config.yaml
n_head: 3
head_dim: 32
d_mlp: 256
init_std_o: 0.0
train_tokens: 121400000
Each number is 128 + 24 x the weight over its row's rms, rounded and kept within 0 to 255. Layers, rows and columns count from 0. The size above them is the row's rms in percent of the matrix's.

# layer 4 attention key, 96x96, rms 0.0863, rows 68-95, columns 0-95
size [ 87 122 102  70  91  79  72  82  79 101  79  74  69  75  80  76  91  83  75  75  74  83  85  82  93  81  89  80]
[[163 114  80 105 109 156 135 125 117 178 108 139 111 116 110 112 122 122 124  79 176 120 119 125 147 139  97 163 108 116 120 126 126 159 129 106 119 152 128 153 131 146  87 150 127 148 133 196 107 128 149 100 101 125  81 143 140 118 136  88 137 109 139 122 110 116 132 138 123 140 162 143 128 111 112 140 103 142 128 105 116 170 162 114 116 133 136 106 230 125 111 127 150 119 117 110]
 [101 166 163 149 110 101 148 149 168 143 171 120 155 139 132 116 129 118 146 129 167 135 133 154 138 142 132  99 140 125 121 136 144 135 102 183 161 140 137 128 115 115 165 133 131 123 126 118 164 119 118 135 126 131 138 161 142 133  95 164 142 153 118 123  93 132 120 171 130 153 107 134 156 170 148 111 143 186 144 176 153 135 113 124  92 111 172 139  73 158 173  97 110 159 148 152]
 [144 142 159 115  91 116 116 108 121 116 145 113 136 160 129 161 127 121 135  94 122 104 130 154 109 171 126 123 109 121 146 160 135 116 155 128 150 145 205 133 122 101  97 113  69 128 121 139 103 108  98 154 146 176  85 116 119 145 125  99 125 111 117 104 130  90 143 104 134 124 122 156 105 129  91 105 121 111 128 111 104 101 170 165 148 199 127 126 156 145 118 119 115 114 171 132]
 [129 146 120 103 132 141 147 166 115 170  73 150 123  85 124 134 126  98 129 113 108  65 122 119 127 144 104 107 111 113 141 114 119 110 107 121 132  92 121 125 125 118  86 140 114 160 112 158  85 168 120 141 160 148 118 120 125 151 139 118 111  48 134  76 131  99 118 144 115 103 124 106 149 121 103 136 125  97 146 117 138 184 109 124 125 159 166 132  70 129 123 110 116 114 129 128]
 [128 147 141 142 110 124 148 100 120 169 124  87 130 147 126 143  98  92  99 149 135  97 128 159  87 148 171 158  93 142 153 169 140  86 111 115 170 126 129 109 148  73 150 128 129 137 137 115 140 119 161  89 122 109  72 138 109 137 173 127 142 150 102 114 117 118 146 124 139 124 174 165 129 102 119 109 106  58 125  95 138 137 106 133 124 103 120 111 127 133 138 122 160 141 140 154]
 [100 104 137 147 133 129 131 116  98 130 114 144 159 117 167 119 126  85 177 153 138 123 141 119 147  94 136 163  98 145 122 110 104 173 123 152  88 111 102 141 100 118 147 123 124 131 160 115 131 154 148 182 117  91 149 147 135 145 119  93 110 112 119 144 117 140 115 124 155 123 117 111  75 125 166 112 130 169 148 161 114 143  91 117 146 121 115  94  72 153 182 143 151 121 103  92]
 [ 78  89 120 141 130  90 136 181 124 102 105 163 139 115  90  72 129 116 119 166  90 153 135 137 153 119 137 119 156  97 102  86 128 142 141 176  92 138 126 163 114 174 128  98 108  82 167  86 135 141 112 148  96 112 162 122 124 129 114 134 145 154 153 146 116 137 131 152 150 122 117  92 104 133 128 124 130 163 105 150 122 114  92 135 121 139 126 147 162 155 124 134 117 129 113 106]
 [ 80  82 133 107 131  98 147 166 108 119 155 155 134 113 121 150 124  94 154 126 119 125 113 146 149 121 101 120 132  93 118  93 116 122 143 133  89 122 118 141 122 133  76 126 133 120 172 129  92 132 126 174 138  95  94  95 141  93 115 136 126 147 162 105  95 139 153 178 159 133 105  67  88 140 118 129 123 153 122 120 140 124  79 121 135 118 183 122 130 125 105 128 112  84 142 121]
 [138 160 168 114 117 112 129 110 131 107 100 108 129 166 149 164 115 129 148  90 135 136 126 158 125 158 164 113 167  92 142 173 150 108 133 100 110 110 108  88 147 109 133 153 133 119  72 160  87 133 124 130 166 162  84 115 142 126 123 110 145 117 159 112 120 115 135 103 122 157 105 143 166 117 108 136 135 111 128  84 164 105 146  87 135 137 156 114  88 103 131 135  98 152 175 139]
 [ 88  93 185 139  96 114 148 172 124 101 126 131 147 128 117 133 116 106 150 124 118 114 100 147 127 151 177 134 175  66 132 105 150  94 133 139  78 131  87  97 145 142 124 102 125  89 106  95  91 165 114 158 130 121  87 110 125 119 126 120 144 144 149 121  96 136 145 162 168 162 140 133 113 137 117 120 138 117 103 101 127 137 138  99 121 135 146 106 133 115 100 128 104 126 176 106]
 [105 143 153 125 150 188 126 152 107  84 114 163 107  83 126 106 179 132 140 146 136 134 138 183  97 109  92 147 121 134 116 148 102 121 116 142 102  84 102 112 131 123 150 104 129 137 118 109 134 122 146 161 103 122 124 138 132 123 131 106  84 128 110 118 133 138  95 108 172  94 113  95 129 120 164  99 150 122 164 167 113 114 158 130 109 180 108 154  78 142 156 133 128 123 128 104]
 [125 124 115 124 140 137 139 110 118 167 124 103 113 135 139 136 110  77  95 153 121  81 137  90  87  82 133 141  73 183 130 130 122 117 117 113 149 145 125 118 166 109 148 129 102 121 134 132 180 154 160 141  88  97 117 155  99 125 147 135 135 144 100 114 134 127 136 161 135 103 173 157 130 112 139 113  97  70 149 148  96 153 170 155 145 104 118 133 107 129 134 126 172 142 129 127]
 [128 101  88 144 114 117 126 134 144 156 109 122 123 107 123 110 103 110 116 160 101 102 130  81 137 116 124 132 112 143 128  96 135 144 118 158 147 108 136 147  92 126  97  91 123 123 141  56 151 143 124 104 112  97 186 134 104 139 120 149 144 115 112 121 147 139 123 141 128 144 149 149 108 139 137 149 116 161  95 136  80 180  79 154 123  93 117 115 196 145 113 110 130 115  76 129]
 [138 126 103 146 126 115 121 159 136  99 140 147 179 124 154 115  90 126 153 144  91 155 156 109 158 104 152 143 125 112 108 122 131 140 136 166  74 112 111 110 103 185 121 119 133 110 164 116 136 148 104 150 138 118 160 122 148  64 101 116 128  98 154 170 101 131 144 171 154 142 130  87 110 134 114 133 155 169 127 131 129 144 163 100 134 114  99 172 161 118 116 130 121 151 164 118]
 [ 75  89 156 119 132 117 157 145 112 137 126 146 115  84 103 121 151  79 117 144 136 100 120 114 116  93 114 138 107 135 127  78 118 124 126 114 108 165 142 155 116 122 112 115  98 135 177 131 127 149 151 152 113 108 127 114 127 117 134 143 133 145 133 136 116 138 133 143 168  85 114  77  90 140 137 105 121 155 139 168 124 144  47 162 138 134 181 121 106 164 114 140 117  95 111 112]
 [155 101  93 124 105 107 123 170 131 112 142 146 135 120 100 121 145 152 170  98 122 138 123 108 170 141 108 112 168 115  90  71 108 154 146 130  95 138 150 139  97 161  87 127 143 130 119 178 112 112  90 122 148 138 148 124 135 148 112 141 117  64 139 122 141 164 115 125  85 151 119 118 122 149  99 158 130 196 125 118 140 156  82 134 133 132 151 122 130 118  97 119 101 117 109 122]
 [155 145  55 112 138 155 100 118 138 116 124 155 108 107 124 109 164 169 150 131 106 169 136 123 163 107  67 115 116 165 100 113  92 166 139 137 107 104 137 154 122 157 125 125 128 147 145 158 162 108 119 122 127 126 195 129 146 112 113 126 112  83 131 154 149 146 119 109  86 116 104 107 138 135 116 147 131 166 166 164 107 146 140 151 138 147 104 158 146 119 131 116 113 104 106 127]
 [ 92  99 133 102 124 100 143 142 117 141 126 164 133 100 115 123 139  95 144 152 116 127 136 170 155 126  79 128 124  96 128  83 124 147 133 137 107 118 146 139 103 133  96 131 140 147 177 137  84 110 133 137 146  98 121 113 148 133 121 137 130 122 145 107 104 124 144 158 140 100 108  51  93 124 131 119 138 156 139 151 150 144  49 144 138 143 199 128 119 128 117 150 124  86 118 138]
 [119 133 139 137 103 126 142 114 124 128 100  97 104 131 136 149  89 113 143 135 119 107 138  48 112 121 154 113 150  93 159 161 163  94 118 135 206 105  79 119 133 138 117 120 133 138 112  79  70 168 117 123 153 117 149 113 117 130 124 112 117 159 119 124 123 114 121 117 178 119 163 146 134 120 124 128 133 148 130  90 121 118 145 139 133  99 117 122 147 157 122  94 112 121 121  70]
 [100 138 147 102 131 121 148 129 148 211 139 113 133  87 102 122 120  94  89 148 140  67 119 126 115 139 119 126 102 116 141 100 159  83 128 124 155 179 171 152 120 140 141 135  75 140 159 136 132 155 129 114 139 147 134 120 120 114 145 160 143 143 150 138 124  82 132 153 137 124 149 109 110 142 104 125 125 110 142 158 135 159  82 145 110 149 161 144 171 128 119 131 142 109 131 174]
 [121  93 163 149  90  82 138 123 118 145 130 130 161 150 161 102 142 124  97 170 146 148 160 153 141 148 144 164 116 143 127 147 119 142 111 154 159 179 142 152 119 120 159 122 136 111 171 104 154 133 136 127 114 114 150 143 120 169 112  91 112 164  85 142 116 149 118 155 130 129 129 131 107 121 157 101 124 180  90 121 134 125  93 154 129 109  89 118 145 146 196 138 162 145 119 119]
 [163 156 108 105 136 155  85 105 161 109 177 116 116 138 102 129 144 196 102 102 176 162 133 134 107 143 114 111 152 122 125 168 133 101 141 123 164 130 160 143 124 126 102 168 144 145  91 141 122  67 130  95 138 156 106 120 139 113 120 139 122 150 126 142 151 137 100 100 103 127 104 131 147 134 117 136 145 124 111 128 125  80 188 105 108 152 118 162 161 132  98 139 135 148 138 128]
 [160 135 103 140 134 148 127 117 130 144 125  91 122 174 166 193  83 116 147 131 158  98 136  73 127 144  90 159 131 120 164 169 130 143 134 109 111  89 125 124  91 128 128 142 141 160 142 121  98 157 121 131 153 156 135 122 137 146 139 141  98 126 120 129 127 147 125 125 106 160 148 167 135 144 139 151 169 156 130  74 149  99 124  97 118  64 137 104 101  93 120 117 127 146 113 136]
 [119 137 122 135 103 160 126 108 147 144 105 126 109  76 101 112 160 130 127 148 121 118 121 106 117 106 152 125 109 142 123 111 136 148 113 161 114 145  93 132 103 161 122  92  89 123 114  97 127 178 120 131  98 130 198 126 113  99 118 139 139 128 131 163 157 111 110 119 183 114 122 115 115 133 139 129 126 120 157 178  73 171 116 132 126 146 105 133 189 175 139 115  93 105 109 111]
 [127 140  83 142 127 139 131 145 133  95 118 151  83 126  84  72 145 158 145 115  69 144 129 117 133 103 158 114 149 139  99  89 112 122 144 122 107 137 106 143 164 163 145 139 116  98 123 168 183 130 124 101 103 143 156 141 118  79 123 134 143 127 155 149 146 151 131 100 108 107 108 124 154 107 104 140 105 116 167 169 118 134 178 143 165 155  94 141 130 153 142 111 116 125 123 110]
 [159 108  66 125 133 104 123 170 127 111 153 175 121 119 113 100 123 172 139 124  71 157 126 117 156 120  87  91 140 122  93 100 100 119 130 157 127 114 110 150 147 159  75 131 138 116 140 131 170  84  98 136 114  77 131 141 129 124 105 122 114  85 127 110 135 140 132 154 107 138 138 114 136 143  90 137 115 128 126 138 101 137 173 155 142 125 117 148 167 129  98  86 133 107 131 107]
 [140 146 161 133 133 123 120  89 135 183 129  97 135 139 149 144 124 121  80 152 161 126 143 149 107 159 108 150  77 144 164 189 136 117  98 135 194 142 153 130 125 115 152 136 130 144 115  73 131 130 126 126 134 143 132 129 119 155 121 119 122 159  76 126 127  91 115 140 116 132 151 136 138 131 145 100 125 111 100 104 136 103 119 129  97  90  97 156 161 119 167 136 166 148 117 171]
 [147 126 145 128 185 120 127 124 121  96 114 137 113 155 155 127 147 110 114 110 125 164 144  91 105  70 141  98 132 148 124 168 121 141 125 106 113 148 131 135 191 112 149 166 121 123 126 152 157 149 134 172 120 137 109 140 131 114 128 116 135 134 120 134 127 132 125 105 143  95 113 120 162 118 142  98 119 118 135 166 140  86 197 139 158 151 108 141  45 143 144 122 123 170 141 110]]